{"n_layer": 19, "d_model": 128, "n_head": 2, "n_kv_head": 2, "head_dim": 64, "d_mlp": 320, "vocab_size": 1024, "activation": "swiglu", "norm": "rmsnorm", "norm_place": "pre", "norm_eps": 1e-06, "positions": "rope", "rope_base": 10000.0, "rope_fraction": 0.5, "qk_norm": false, "attn_scale": 0.125, "bias": "none", "tie_embeddings": false, "parallel_block": false, "init": "orth", "init_std_qkv": 0.0438, "init_std_o": 0.0544, "init_std_up": 0.0627, "init_std_down": 0.0627, "optimizer": "soap_variant", "lr": 0.00798, "weight_decay": 0.0, "lr_head": 0.00782, "grad_clip": 1.0, "warmup_steps": 200, "schedule": "wsd", "decay_fraction": 1.0, "decay_shape": "linear", "final_lr_fraction": 0.0, "batch_tokens": 32768, "seq_len": 384, "doc_mask": true, "train_tokens": 137300000, "steps": 4191, "dataset": "wikipedia_en"}
Each number is 50 + 15 x the weight over its row's rms, rounded and kept within 0 to 99. Layers, rows and columns count from 0. The size before them is the row's rms in percent of the matrix's.

# layer 7 MLP down (transposed), 320x128, rms 0.0627, rows 120-156, columns 0-63
104:29 70 65 58 65 26 62 60 67 53 31 57 56 53 74 73 47 44 45 82 55 32 69 58 59 33 35 40 26 33 58 58 55 47 29 33 30 56 49 13 46 46 35 36 32 36 59 12 62 52 42 40 37 49 59 48 43 31 54 39 55 37 47 38
099:44 34 62 45 44 41 29 65 74 43 53 46 55 60 35 53 48 74 63 61 70 36 64 55 63 27 46 34 65 76 30 15 13 46 31 66 34 39 71 52 38 44 30 50 51 58 38 45 68 59 70 71 68 70 28 47 33 67 76 58 37 60 60 59
101:68 47 77 68 24 68 65 52 41 47 52 45 65 37 59 43 69 31 50 68 35 24 44 30 76 58 42 43 45 57 41 25 58 54 40 44 34 53 88 67 46 62 53 52 38 60 56 48 53 39 36 66 53 37 60 63 72 30 68 44 47 41 70 69
101:52 28 56 33 57 62 45 54 46 41 55 73 45 37 31 51 23 52 47 56 69 47 53 29 53 47 64 68 48 38 56 51 29 66 77 68 29 40 23 54 67 48 46 89 46 53 41 54 22 15 47 31 32 40 45 62 59 49 66 21 48 37 54 69
098:61 37 59 71 34 77 49 43 44 54 50 88 24 52 34 59 41 67 75 40 45 60 60 64 49 84 67 59 67 44 54 37 56 81 51 72 67 74 52 51 40 58 30 74 34 43 39 55 37 60 72 75 61 34 70 49 52 49 82 49 54 49 46 51
105:50 24 42 46 29 26 48 30 58 50 58 55 54 38 48 38 67 64 66 62 18 49 57 56 23 77 58 52 67 55 47 74 50 41 63 51 54 53 54 22 18 70 51 52 62 30 51 19 42 47 70 75 22 63 29 39 42 40 34 32 38 40 40 46
101:39 47 67 40 56 77 57 49 63 60 41 81 56 30 27 54 61 39 57 55 69 25 48 76 49 39 45 60 43 47 26 53 76 64 72 36 49 29 43 76 52 29 52 49 32 56 31 41 39 32 70 66 45 22 47 42 59 70 46 51 50 50 53 77
097:42 65 41 60 71 27 47 61 58 60 19 66 50 62 36 27 50 57 49 68 53 24 47 43 47 74 73 34 60 63 32 51 47 33 59 33 55 69 51 38 57 61 55 54 34 58 60 57 60 61 73 66 63 43 27 62 14 28 51 60 65 53 51 63
095:37 66 27 44 36 42 33 57 53 41 53 76 74 37 45 42 62 80 42 74 21 48 63 47 61 51 46 50 34 70 61 72 46 47 45 45 55 39 45 40 69 49 51 39 26 57 48 30 28 18 78 46 33 52 57 35 49 08 16 48 21 44 41 36
096:35 62 51 44 59 49 53 48 40 31 43 56 41 46 28 51 45 20 51 53 36 69 52 67 42 77 42 38 64 55 77 29 53 46 35 54 29 57 35 82 76 58 62 38 32 34 37 55 49 45 43 45 48 46 77 49 10 53 64 41 62 60 24 68
094:54 62 47 30 64 55 59 37 43 38 62 58 58 34 56 48 49 35 45 40 37 38 68 42 47 41 57 61 29 51 51 72 55 69 78 42 42 53 52 44 36 42 51 48 58 45 60 45 79 67 36 59 45 35 34 40 49 40 49 43 78 42 50 56
094:55 54 74 65 40 51 36 72 43 36 63 52 63 61 76 64 42 62 58 53 78 75 47 47 38 51 35 53 37 60 59 61 44 68 62 57 46 45 78 46 39 60 53 39 90 47 65 42 62 05 53 39 58 62 46 60 64 56 49 47 29 51 43 47
097:65 35 48 34 45 47 76 47 65 56 34 49 30 35 32 75 48 39 33 43 60 56 51 64 47 63 63 47 41 48 33 26 49 55 30 82 30 31 33 36 64 57 25 51 49 40 59 51 56 39 56 69 58 53 60 20 66 72 41 66 47 49 35 17
096:42 31 49 61 48 57 19 48 23 44 63 44 65 33 45 45 39 53 38 73 72 50 47 57 58 31 66 63 33 20 30 54 76 26 45 43 59 58 41 48 62 54 25 47 50 43 43 68 48 46 48 24 53 55 28 41 49 57 56 58 52 54 61 55
100:45 46 11 45 60 53 80 69 41 23 48 51 40 20 45 33 66 66 51 75 49 48 72 53 61 79 81 48 50 51 62 51 39 75 35 68 59 78 45 54 60 42 33 48 36 53 13 30 68 28 45 72 52 41 73 60 62 42 55 29 35 36 65 62
105:39 64 45 48 43 55 65 72 46 69 42 48 28 27 64 33 22 27 51 52 16 31 42 60 34 84 41 35 73 40 23 74 45 71 59 67 65 64 81 12 57 32 61 41 40 52 55 18 35 48 51 38 37 43 39 57 70 53 39 75 55 32 45 34
098:57 21 42 66 44 61 45 43 41 31 25 35 37 49 51 79 58 56 62 52 46 42 58 41 41 20 58 61 20 51 21 75 68 28 37 23 38 65 47 60 61 60 60 37 50 46 34 61 54 56 40 38 54 72 59 63 66 61 65 47 30 49 67 38
101:23 27 34 48 38 70 49 69 55 42 44 48 19 66 54 21 24 46 53 62 57 51 67 73 25 48 30 58 54 73 32 53 61 38 66 49 33 86 46 37 66 60 65 60 56 78 49 47 61 60 55 43 41 30 36 43 60 40 48 30 37 71 57 31
097:33 28 48 60 57 70 45 49 30 42 51 39 45 42 21 44 44 58 53 61 54 62 67 41 50 69 53 77 41 58 67 48 23 48 52 56 59 61 77 63 53 47 59 49 38 42 51 71 28 58 66 64 47 45 88 42 43 59 37 69 45 42 29 67
098:77 63 35 65 44 36 60 30 31 33 77 75 43 46 64 62 61 64 49 40 29 43 50 23 38 39 71 61 41 20 35 40 54 41 47 40 44 45 38 57 37 64 47 42 55 48 56 45 43 30 43 57 18 44 30 66 34 58 32 30 40 48 47 38
099:57 24 36 43 60 41 39 71 51 41 52 35 50 51 31 72 36 68 38 56 27 66 49 36 70 61 60 73 76 96 54 34 70 79 45 24 63 61 48 52 37 47 41 60 61 73 30 44 33 54 56 36 47 44 62 53 36 08 58 58 70 45 41 60
102:40 47 46 73 53 33 74 53 47 64 41 62 50 49 28 76 60 41 53 67 46 38 49 48 61 45 47 61 44 68 48 34 26 28 41 76 55 53 48 24 23 25 45 67 47 34 22 71 60 27 51 46 42 60 32 48 50 38 76 68 65 60 50 68
099:34 35 63 49 33 38 41 42 29 49 63 48 48 67 50 43 28 24 33 37 34 52 28 33 66 46 59 62 33 85 70 43 58 56 65 51 93 56 51 62 42 65 36 70 37 59 33 51 70 65 56 41 43 77 75 52 21 40 47 50 30 45 60 42
100:29 42 58 37 51 67 59 26 50 49 44 43 66 32 50 47 57 63 68 60 67 67 67 36 47 10 58 17 41 26 46 43 56 64 52 32 41 51 51 65 67 56 36 71 55 49 39 28 59 62 50 34 74 58 48 60 61 74 45 47 45 43 48 64
099:38 54 46 30 59 59 30 40 69 78 55 65 45 26 40 51 39 39 63 58 44 18 75 56 66 43 34 49 63 40 53 63 48 45 52 08 71 58 79 58 60 39 63 46 58 43 50 81 67 45 57 49 62 52 84 47 53 51 38 38 34 62 35 70
104:49 44 45 36 71 66 25 35 47 86 46 63 13 50 59 21 31 67 39 54 38 74 24 44 38 42 66 41 62 43 26 58 73 39 26 34 30 73 63 42 61 49 33 56 47 73 54 37 33 59 44 46 37 16 48 60 64 39 53 45 53 48 67 42
104:47 11 38 32 63 30 69 36 57 40 56 66 63 44 63 30 36 36 52 82 42 41 46 32 81 61 43 37 62 26 30 42 37 36 47 72 47 66 62 21 34 54 41 42 50 64 64 72 68 42 31 07 47 59 52 48 66 35 57 35 52 43 37 58
098:54 52 25 34 49 77 46 48 52 69 61 75 40 37 71 64 25 64 46 37 57 58 60 47 40 40 46 43 55 40 61 29 52 36 58 53 70 38 39 46 59 33 39 40 14 40 34 29 42 68 47 44 64 63 36 47 75 57 50 43 46 37 56 63
096:21 56 61 47 89 41 30 38 52 33 35 81 45 49 51 70 60 15 58 69 77 51 49 37 55 30 74 38 27 50 62 48 56 46 38 44 35 33 59 32 46 43 37 42 49 38 38 37 71 48 44 56 89 55 56 59 43 55 32 55 63 47 36 67
106:54 43 47 33 57 42 20 50 42 44 46 27 79 62 35 55 58 41 62 36 61 31 64 41 44 47 73 68 60 52 56 52 57 22 39 66 27 63 59 41 11 40 65 46 27 34 78 61 43 60 03 61 70 30 43 45 53 29 60 31 59 54 53 70
099:50 50 62 64 22 32 63 60 68 74 49 48 46 47 31 62 43 59 67 66 32 50 39 21 41 71 69 36 44 46 48 52 27 60 57 42 81 56 79 43 51 16 48 43 65 55 48 51 45 21 55 61 22 62 38 42 53 48 33 81 89 17 52 61
100:40 51 72 70 59 30 49 53 56 38 26 52 34 77 43 12 59 67 66 63 71 45 41 32 43 69 49 73 27 59 79 50 40 38 54 32 43 51 39 49 50 49 37 44 57 57 60 43 49 31 49 26 74 31 34 52 36 25 36 73 41 73 33 40
109:28 62 31 64 41 49 47 41 54 72 48 54 45 51 69 52 71 66 49 72 27 25 46 56 73 25 58 38 32 61 25 64 25 48 65 67 24 26 40 43 44 34 38 55 56 44 57 58 19 42 40 57 38 42 29 64 44 38 68 52 44 75 52 57
103:50 70 33 76 26 29 48 65 87 26 47 35 42 41 36 40 40 48 34 79 73 54 32 49 33 65 39 71 55 66 68 35 61 34 44 52 28 66 51 46 47 17 40 57 53 40 27 36 15 26 52 56 56 50 56 50 64 48 71 46 55 63 31 56
109:37 41 44 60 54 36 44 55 54 39 63 25 35 38 62 62 58 48 61 79 49 51 43 69 35 72 65 74 53 45 64 36 48 69 65 68 29 47 28 53 61 56 14 64 36 74 42 55 31 51 61 52 70 71 56 46 44 51 61 46 33 49 42 81
105:68 69 37 43 46 39 65 69 42 47 56 43 45 50 72 30 60 67 31 38 36 54 60 44 66 80 34 65 84 38 66 59 36 53 71 45 61 61 72 21 46 62 63 55 74 66 69 68 35 51 69 45 52 63 62 73 67 74 50 59 55 60 45 47
097:64 46 49 45 70 56 74 37 24 53 67 64 45 31 59 21 39 16 54 59 42 50 42 25 68 33 33 52 56 39 65 51 28 31 46 49 49 56 58 54 49 83 27 57 37 57 29 22 41 67 53 39 25 71 39 51 33 50 55 72 34 56 27 53
# layer 7 MLP gate, 320x128, rms 0.0627, rows 121-156, columns 0-63
097:74 33 58 56 49 86 58 14 70 40 52 24 61 35 14 46 55 34 64 73 57 43 76 46 43 68 48 43 41 35 49 47 53 40 44 12 39 49 76 35 45 41 61 53 40 56 50 53 56 36 63 58 63 48 62 64 61 46 62 43 75 67 30 55
098:56 47 49 38 51 33 24 47 64 66 37 24 44 46 58 45 54 60 77 32 32 56 45 29 52 77 70 19 44 71 35 36 53 57 47 39 61 48 65 31 47 34 54 88 27 49 52 35 66 46 40 69 45 42 43 70 51 68 45 66 56 67 61 63
096:55 77 73 38 53 50 71 36 17 13 27 38 61 37 29 23 39 41 61 20 29 60 59 29 66 29 59 52 48 44 82 68 47 54 68 38 28 57 51 19 58 54 44 58 59 52 55 55 32 73 51 70 62 33 38 52 43 36 54 69 57 30 51 56
112:70 56 55 74 32 26 63 65 57 30 37 42 46 34 54 53 29 55 48 48 60 84 48 59 58 79 58 55 41 51 43 70 56 37 82 48 66 50 71 25 53 52 17 46 38 38 67 65 38 35 22 49 57 22 69 54 68 58 35 75 32 38 70 40
123:31 64 43 38 56 31 46 29 38 46 58 63 54 46 55 51 38 66 75 55 66 45 73 31 73 45 52 60 71 58 43 46 70 55 67 40 34 45 60 49 60 55 38 42 41 55 66 54 66 37 37 31 29 51 69 66 50 51 49 59 56 43 52 42
097:64 58 23 61 69 54 71 27 52 57 48 09 25 47 49 67 62 52 58 26 64 66 57 38 44 33 32 69 25 69 52 53 55 64 21 45 43 54 49 45 31 42 60 62 71 49 21 52 55 68 52 35 59 77 54 53 37 35 17 55 53 63 44 66
092:67 75 57 37 40 41 65 56 43 50 32 54 39 52 29 44 55 69 64 59 27 67 69 42 42 63 52 38 17 70 81 42 40 60 61 61 33 57 47 64 26 22 64 79 42 60 49 45 36 29 34 56 18 77 29 27 71 55 44 36 35 26 79 42
095:56 58 51 46 34 67 40 54 44 20 68 56 32 41 70 24 58 77 60 47 54 48 57 36 51 44 28 66 64 70 43 48 85 60 90 44 87 54 45 64 55 50 32 28 28 57 39 55 31 62 54 52 59 32 58 09 54 48 60 29 92 53 75 46
091:38 56 64 42 51 52 32 29 59 63 46 45 41 46 50 46 51 47 63 65 64 74 59 61 48 53 44 48 35 64 37 54 35 60 50 59 70 58 63 38 37 69 54 69 75 38 51 34 61 42 53 44 29 52 61 60 85 86 38 58 63 29 63 49
090:15 31 39 50 36 85 47 55 45 46 59 37 53 22 51 62 57 78 59 26 40 46 25 11 56 57 31 53 64 50 37 49 56 46 48 38 38 86 31 52 66 48 71 64 51 73 65 22 64 43 44 54 63 47 52 47 52 58 73 34 65 38 59 41
094:47 53 41 58 46 58 66 41 58 47 31 25 16 48 58 46 39 53 67 53 16 37 67 73 41 46 52 33 70 55 41 57 54 52 50 74 42 77 29 63 39 44 25 62 54 50 29 55 28 87 35 52 70 40 36 75 43 35 60 50 35 45 50 64
097:73 45 65 52 38 47 58 71 71 47 32 41 52 65 45 40 54 48 52 69 72 56 71 64 31 68 41 27 57 45 71 70 37 60 25 58 33 33 53 46 31 42 57 66 80 54 57 26 37 36 41 34 51 40 52 24 62 51 56 50 59 83 81 60
092:56 55 75 48 11 58 46 40 56 69 46 20 49 58 51 48 82 78 30 33 41 45 72 32 69 67 50 55 57 61 49 39 64 44 42 64 63 27 27 35 49 28 53 62 67 48 56 57 24 42 47 39 53 33 44 52 37 45 56 48 53 52 44 45
093:60 48 29 66 38 57 52 67 27 36 53 26 72 39 66 35 48 60 38 36 22 45 69 58 57 32 60 41 58 67 31 27 53 67 46 49 56 69 36 53 64 28 41 38 53 29 46 58 57 36 51 68 71 61 72 53 62 68 45 59 76 40 43 62
110:47 39 40 51 38 64 33 44 68 38 49 57 56 40 37 24 26 54 60 59 62 27 77 42 53 48 54 44 63 52 43 23 77 26 37 08 34 54 70 57 42 54 30 82 42 41 41 56 62 67 84 31 45 55 58 38 52 50 49 35 73 39 58 58
097:46 32 50 47 50 69 39 66 74 64 53 44 16 51 52 58 44 41 45 37 28 35 42 31 45 36 47 63 41 28 76 63 77 48 42 44 53 65 51 68 74 37 61 64 54 46 38 61 15 27 44 71 48 58 42 66 41 57 64 76 24 43 59 21
097:60 50 16 18 48 50 54 43 61 64 35 43 29 53 47 62 45 52 41 52 33 48 65 29 55 80 47 73 48 30 55 55 37 40 51 70 27 50 49 37 37 35 59 54 79 63 64 46 35 49 49 47 31 61 36 45 68 52 39 57 65 42 59 60
085:71 47 62 55 60 43 17 61 27 50 72 47 55 24 50 38 34 76 25 63 72 51 48 26 50 44 67 67 32 59 35 45 45 52 55 52 47 33 73 61 86 64 45 66 88 53 43 42 25 62 42 54 52 48 45 39 46 91 55 53 17 52 67 38
092:67 48 47 63 31 42 42 78 36 38 67 57 70 69 97 41 69 55 60 47 38 40 53 49 40 36 71 76 82 45 51 41 42 42 46 41 72 59 54 43 48 56 55 66 17 65 61 65 61 21 59 59 67 70 57 60 73 17 60 65 43 55 55 50
095:68 37 50 66 59 56 48 43 51 50 52 25 62 38 36 11 63 77 50 47 32 74 45 53 31 36 38 71 33 52 71 52 37 46 50 65 46 24 42 50 42 52 31 64 60 65 32 50 61 78 53 30 38 61 55 75 42 79 68 41 27 52 05 61
107:33 60 46 68 19 42 75 61 57 61 63 56 35 37 61 64 45 50 51 41 44 45 48 71 45 57 79 59 49 44 56 48 45 54 50 15 42 58 54 78 68 69 43 31 55 38 53 72 34 46 61 43 46 50 37 54 31 25 30 44 12 31 54 48
093:32 26 66 51 25 44 60 58 44 17 63 47 53 30 56 40 41 62 58 72 73 64 60 44 54 83 63 36 42 42 42 46 62 55 42 32 36 64 28 30 15 20 57 44 38 65 47 18 29 40 47 52 58 59 61 53 53 75 53 45 43 70 23 44
099:61 68 55 42 80 11 60 59 59 54 32 45 48 62 87 47 14 52 60 65 77 45 21 64 67 50 69 51 61 48 59 55 37 47 33 71 37 68 55 35 50 30 66 40 40 39 56 45 46 50 52 30 32 79 45 54 66 52 57 47 38 55 36 34
095:70 36 66 68 55 75 62 39 43 26 53 54 38 67 42 37 70 62 49 60 49 32 43 54 39 65 33 39 73 61 44 53 71 76 49 43 44 69 46 69 42 40 50 26 52 19 56 34 45 30 38 29 34 70 32 27 55 73 31 58 58 71 64 54
105:72 57 52 56 56 76 71 40 20 32 46 47 31 64 39 59 41 55 56 46 32 46 53 32 74 28 51 74 69 33 20 44 76 42 37 64 65 42 54 60 49 42 34 51 64 30 47 25 63 87 47 34 23 55 46 57 39 48 36 46 43 40 41 56
099:61 51 42 60 45 46 25 65 69 45 31 61 43 19 45 28 47 71 49 25 39 45 59 58 56 18 41 51 35 67 62 45 58 46 81 44 60 68 72 41 78 18 43 28 35 31 69 42 29 41 55 63 45 66 80 49 39 44 40 41 41 40 35 47
100:58 64 52 20 46 49 52 22 59 43 77 36 51 50 66 70 41 32 46 51 56 55 42 34 55 70 65 68 45 53 68 17 66 63 08 45 58 42 49 43 36 63 92 31 32 42 47 49 44 32 48 59 36 43 64 64 45 65 51 41 63 65 37 36
095:66 48 42 62 48 50 21 19 41 63 38 48 88 65 61 83 52 27 73 77 84 78 24 59 64 37 44 38 17 42 59 36 54 88 58 57 58 52 37 38 45 49 51 41 37 58 57 56 62 57 45 58 51 52 33 47 57 54 50 45 51 42 53 23
108:43 43 42 35 48 43 45 51 38 63 57 40 66 58 37 20 32 28 63 71 68 78 44 67 45 46 46 49 16 60 46 49 34 46 62 31 39 46 38 25 45 72 51 40 48 41 26 44 55 50 76 52 29 52 28 04 68 50 55 23 57 33 36 66
100:54 48 46 33 53 39 43 39 30 46 53 41 28 73 66 62 40 43 27 47 64 47 47 46 36 36 48 63 65 52 47 33 40 74 33 55 53 47 71 71 41 24 28 70 40 15 70 45 42 47 29 53 54 67 35 57 26 43 44 75 45 50 60 41
103:60 47 79 53 50 80 54 12 61 41 68 64 47 45 29 51 44 71 37 45 43 72 60 70 46 63 56 49 22 64 74 48 39 53 34 69 51 29 63 63 57 36 63 51 67 45 67 45 45 48 47 53 28 52 45 44 45 82 53 59 11 22 57 57
115:34 48 56 27 59 30 67 61 53 55 23 60 29 50 42 39 48 72 77 73 45 45 51 58 62 46 46 74 33 31 47 35 64 59 35 59 51 59 67 51 36 70 05 55 43 56 56 45 49 18 54 37 34 51 45 70 65 50 66 39 63 74 17 77
108:39 67 37 75 59 53 58 53 22 67 34 52 43 66 58 43 58 72 47 40 56 48 45 72 65 66 44 58 36 50 41 51 50 46 73 34 05 47 75 59 42 44 39 22 26 41 56 49 59 54 71 53 39 33 27 57 83 41 49 69 24 53 66 39
112:50 30 46 72 73 70 44 43 41 57 36 25 67 59 34 34 75 45 51 47 68 44 53 51 23 43 51 27 57 67 61 30 30 48 72 67 32 57 53 46 71 45 35 95 57 77 25 51 52 64 23 33 63 66 46 31 35 38 55 16 64 48 28 72
102:53 71 27 59 68 38 20 51 31 40 66 28 65 25 60 43 58 63 70 77 52 46 89 33 32 52 69 39 19 52 20 37 49 61 36 30 51 62 31 24 53 47 37 46 45 71 33 51 31 37 35 41 71 79 53 24 59 32 58 41 54 53 56 54
093:61 23 27 56 88 46 50 15 54 58 42 38 67 61 46 56 41 50 54 33 38 51 57 47 52 57 54 52 52 57 51 52 39 59 32 47 63 47 44 43 53 36 42 47 66 42 33 35 42 50 61 60 46 48 59 30 13 45 41 55 91 52 46 57
# layer 7 MLP up, 320x128, rms 0.0627, rows 121-156, columns 0-63
099:61 48 21 57 19 37 59 53 28 41 56 20 53 70 65 29 56 59 35 57 60 59 31 44 44 09 67 40 49 49 51 35 41 58 70 57 48 15 38 40 50 61 09 57 39 72 35 51 40 31 19 71 48 45 44 39 42 48 63 35 24 50 42 44
100:43 38 28 60 63 52 65 46 60 42 36 59 15 47 60 60 79 41 47 65 53 29 68 56 54 44 22 14 73 09 80 36 58 45 53 34 46 31 74 56 38 41 37 33 62 66 66 46 49 43 33 79 57 56 46 29 47 35 52 38 61 40 55 28
095:48 49 15 63 57 62 62 40 26 22 39 56 30 38 40 67 48 73 61 22 35 50 61 59 48 56 27 21 65 48 49 83 44 64 44 37 59 70 44 46 47 35 46 82 66 64 74 42 27 53 48 42 50 49 19 41 45 61 76 29 57 33 59 51
107:63 71 55 22 40 29 20 49 52 58 61 36 57 49 27 62 38 65 43 20 43 59 35 60 67 44 63 47 47 64 64 29 64 61 61 18 61 44 63 51 42 40 47 72 57 57 23 44 42 10 57 37 61 40 56 16 14 55 54 64 75 53 34 47
117:49 40 53 87 53 57 26 46 49 64 32 58 29 53 00 65 60 09 66 41 58 71 40 55 63 34 42 45 39 44 49 41 70 58 39 67 55 69 37 50 45 74 53 64 44 48 40 42 30 66 20 61 58 25 59 64 45 31 52 54 38 37 53 43
098:75 30 42 55 21 41 87 53 56 41 64 21 30 54 36 50 53 39 38 47 47 41 66 35 28 46 57 47 78 31 62 56 59 34 43 36 46 37 78 56 35 71 48 46 42 33 70 68 43 47 67 56 33 59 68 52 52 63 57 69 35 49 41 24
093:73 65 63 51 47 43 27 38 50 47 47 45 55 49 36 41 39 64 33 55 81 41 53 66 58 38 56 72 45 65 69 51 58 39 68 39 41 45 52 69 76 56 68 51 43 59 33 63 34 39 53 40 77 55 37 62 60 67 53 54 52 50 13 33
099:42 38 53 37 43 51 31 59 65 46 44 56 59 37 42 67 60 34 57 54 63 36 69 61 62 43 56 72 53 50 79 53 87 48 61 46 39 64 48 16 57 44 24 55 12 70 34 39 47 67 28 40 54 41 55 50 72 46 75 52 36 30 54 58
091:27 60 46 51 40 65 48 54 57 63 55 21 34 39 69 61 37 60 60 41 59 64 52 67 15 45 57 61 43 35 73 52 30 66 57 60 48 31 41 43 78 23 52 43 35 79 50 77 22 39 53 51 49 54 58 43 56 17 25 62 47 56 22 46
088:52 51 88 40 80 51 48 47 52 64 44 57 57 37 29 39 59 51 49 77 46 62 49 72 51 34 56 52 33 16 43 69 53 67 47 71 30 54 48 58 45 38 45 58 64 33 43 72 74 54 23 27 32 46 60 37 55 62 65 53 70 78 50 84
089:59 65 44 30 43 56 51 38 51 26 34 72 41 47 53 59 42 80 69 38 50 72 89 56 54 67 48 73 43 59 41 42 63 46 24 39 54 58 61 37 70 66 87 53 52 52 46 55 53 50 13 64 59 64 57 18 36 51 60 63 84 48 62 63
100:58 51 75 57 65 42 31 43 48 56 66 77 55 34 43 55 39 54 17 76 29 54 50 46 53 45 59 63 28 53 44 47 56 06 55 34 52 73 46 57 38 43 50 33 66 23 68 43 40 50 29 45 42 37 41 43 47 46 59 43 53 36 35 46
095:48 39 51 64 41 35 32 62 23 48 71 40 45 27 76 28 34 75 86 35 61 27 43 57 48 64 45 48 34 42 49 63 44 32 21 12 56 79 72 57 57 79 46 38 53 53 36 54 74 56 36 51 39 33 78 40 62 54 39 75 34 33 54 41
099:66 33 47 69 53 45 66 40 68 47 47 61 59 62 35 42 60 38 66 40 59 72 57 36 53 53 37 51 36 62 61 69 60 28 54 27 38 39 56 49 38 35 47 11 64 64 66 36 65 46 65 38 35 32 36 53 69 57 26 39 39 54 52 28
111:54 67 48 75 63 61 53 89 45 55 60 50 55 25 48 39 77 46 67 43 30 95 21 44 84 43 64 55 32 66 25 36 51 53 46 74 40 48 56 57 62 53 78 40 56 58 46 61 35 40 28 47 44 88 49 47 68 54 40 47 56 35 43 60
094:60 41 52 41 26 50 52 57 54 30 60 34 65 27 81 36 67 45 43 71 65 57 97 35 26 31 82 18 46 61 54 39 48 45 50 73 41 43 75 39 55 51 59 43 54 63 38 30 80 55 40 34 18 59 42 41 48 47 39 33 35 45 32 44
096:45 44 28 46 52 69 55 33 76 52 58 57 52 57 52 61 32 49 34 32 69 39 35 52 39 69 20 45 64 59 50 45 50 35 38 32 65 61 58 50 43 60 73 48 69 44 31 44 38 37 51 53 54 54 49 36 39 47 59 85 75 36 55 71
090:80 45 46 67 44 51 46 72 65 37 28 46 69 45 32 59 50 59 59 56 39 54 47 50 34 50 50 61 07 46 43 24 21 44 49 38 78 64 69 48 22 25 61 45 55 47 51 79 64 30 72 56 43 46 89 10 53 34 39 66 43 56 52 52
093:47 40 60 20 45 72 38 39 32 56 32 37 38 46 73 19 35 42 33 37 42 40 66 42 44 23 69 83 58 45 58 65 32 62 42 50 47 73 77 48 55 61 39 31 71 30 37 61 53 56 40 48 42 63 22 56 29 53 41 50 49 64 69 34
098:21 26 54 62 56 63 44 57 37 30 42 39 33 37 48 69 64 26 44 33 55 42 34 49 37 88 51 65 38 63 55 39 64 61 69 40 34 57 28 54 40 61 37 60 18 57 71 59 56 50 31 54 36 53 27 41 51 25 75 39 65 65 54 44
107:53 55 24 30 29 67 43 48 63 56 34 42 44 48 59 43 73 58 19 29 49 50 65 57 56 75 26 56 43 58 32 46 60 48 66 34 61 69 46 65 34 64 65 61 50 40 38 67 39 67 43 62 35 52 49 29 60 55 42 54 60 41 46 60
094:50 46 48 55 26 49 55 40 28 74 72 37 48 91 27 33 47 56 30 52 48 72 68 46 22 36 72 70 54 65 45 24 63 35 59 57 65 60 53 36 40 26 38 76 51 52 38 44 33 79 67 67 58 69 74 49 66 51 61 30 39 63 53 48
097:60 47 32 28 56 58 76 63 58 46 56 58 65 43 67 48 31 46 56 67 30 38 53 32 80 57 53 45 56 34 26 59 36 15 30 12 52 57 65 63 54 41 70 57 47 34 41 52 54 63 61 34 57 42 50 38 58 48 40 45 45 45 52 23
100:52 51 42 47 45 29 69 70 57 65 73 35 50 16 56 67 71 39 44 50 43 44 49 69 64 44 50 38 55 36 23 67 46 60 58 49 56 43 61 48 27 44 64 56 18 41 46 77 76 46 41 39 63 38 50 50 56 41 63 48 38 61 42 20
103:44 67 43 48 56 55 55 62 65 50 64 39 48 55 35 30 91 40 39 45 50 71 21 63 45 53 45 54 44 48 64 52 50 25 72 27 52 27 41 72 50 32 62 29 37 58 29 54 75 43 86 58 41 29 77 54 73 63 57 54 25 55 49 49
105:70 25 42 50 73 45 55 45 31 53 58 53 59 55 49 66 48 43 52 61 50 72 35 61 79 78 50 30 43 33 27 45 22 28 53 66 44 57 31 32 49 44 42 43 53 47 55 86 52 54 27 59 43 38 39 64 68 81 45 49 59 40 46 25
103:66 54 67 34 34 22 55 47 48 69 41 56 56 53 53 55 45 18 45 53 36 14 30 69 23 32 32 57 65 68 54 41 37 72 60 75 19 50 54 75 67 71 57 29 63 59 55 79 62 55 68 35 33 33 57 38 20 36 46 52 32 57 68 45
097:63 54 64 85 55 46 55 39 54 27 61 44 37 36 49 36 62 83 37 40 40 41 66 54 42 39 33 58 49 45 35 58 71 49 53 65 84 42 35 59 79 16 35 56 43 38 62 60 66 57 38 51 88 41 66 31 60 47 40 65 31 45 57 55
109:50 42 39 51 59 55 51 82 40 44 65 45 49 21 14 59 30 40 65 70 52 62 51 27 32 43 46 61 56 33 51 70 44 31 51 55 46 66 64 36 49 62 48 63 30 47 79 32 45 44 35 38 33 23 58 44 43 79 77 56 59 40 66 61
105:62 49 18 84 68 44 67 53 72 62 42 32 54 50 48 34 52 58 25 68 54 34 54 54 48 51 24 45 34 56 63 52 56 48 62 50 44 54 48 38 48 60 41 53 80 63 19 54 60 38 19 63 28 59 61 75 50 46 56 62 80 59 65 48
097:71 38 48 60 46 63 53 64 68 23 45 43 37 40 35 68 70 74 57 42 80 56 39 45 54 47 54 38 35 39 27 70 46 66 74 45 60 34 45 45 57 75 43 49 44 32 31 24 44 47 67 23 50 60 22 58 25 44 67 55 70 28 48 60
108:49 20 23 55 79 51 11 68 59 68 49 40 70 57 63 62 68 74 36 72 34 50 62 46 52 53 77 50 21 39 32 54 40 37 68 47 57 60 07 22 55 42 54 45 54 41 46 60 18 50 60 43 19 26 34 29 45 56 53 38 48 41 59 64
103:49 57 65 31 45 59 34 62 47 54 56 43 32 47 38 95 39 61 54 75 56 61 43 10 74 52 25 68 39 54 63 66 77 47 51 60 34 62 47 30 67 78 51 40 64 33 57 71 70 38 45 58 51 45 52 67 46 55 61 52 58 24 66 87
114:68 61 56 54 39 53 67 41 67 37 82 38 29 81 61 56 35 66 62 41 20 46 62 44 43 89 45 71 34 70 51 50 59 56 14 15 38 67 29 27 38 41 63 49 40 39 56 51 61 46 50 59 73 40 33 35 40 77 66 59 66 41 55 52
106:53 56 67 93 51 53 12 31 36 35 71 42 71 67 74 46 49 27 38 42 55 63 55 29 30 45 63 44 74 44 72 33 38 24 34 40 81 51 39 38 60 61 37 60 39 62 40 69 52 41 81 30 53 43 53 25 54 63 42 34 48 49 45 57
095:48 45 37 66 22 27 58 72 81 61 90 55 63 46 46 50 42 46 62 58 47 49 47 53 33 66 43 55 74 45 71 37 49 61 64 63 33 48 35 39 42 65 50 56 51 19 42 63 57 51 17 38 37 54 58 32 39 51 63 34 29 36 28 40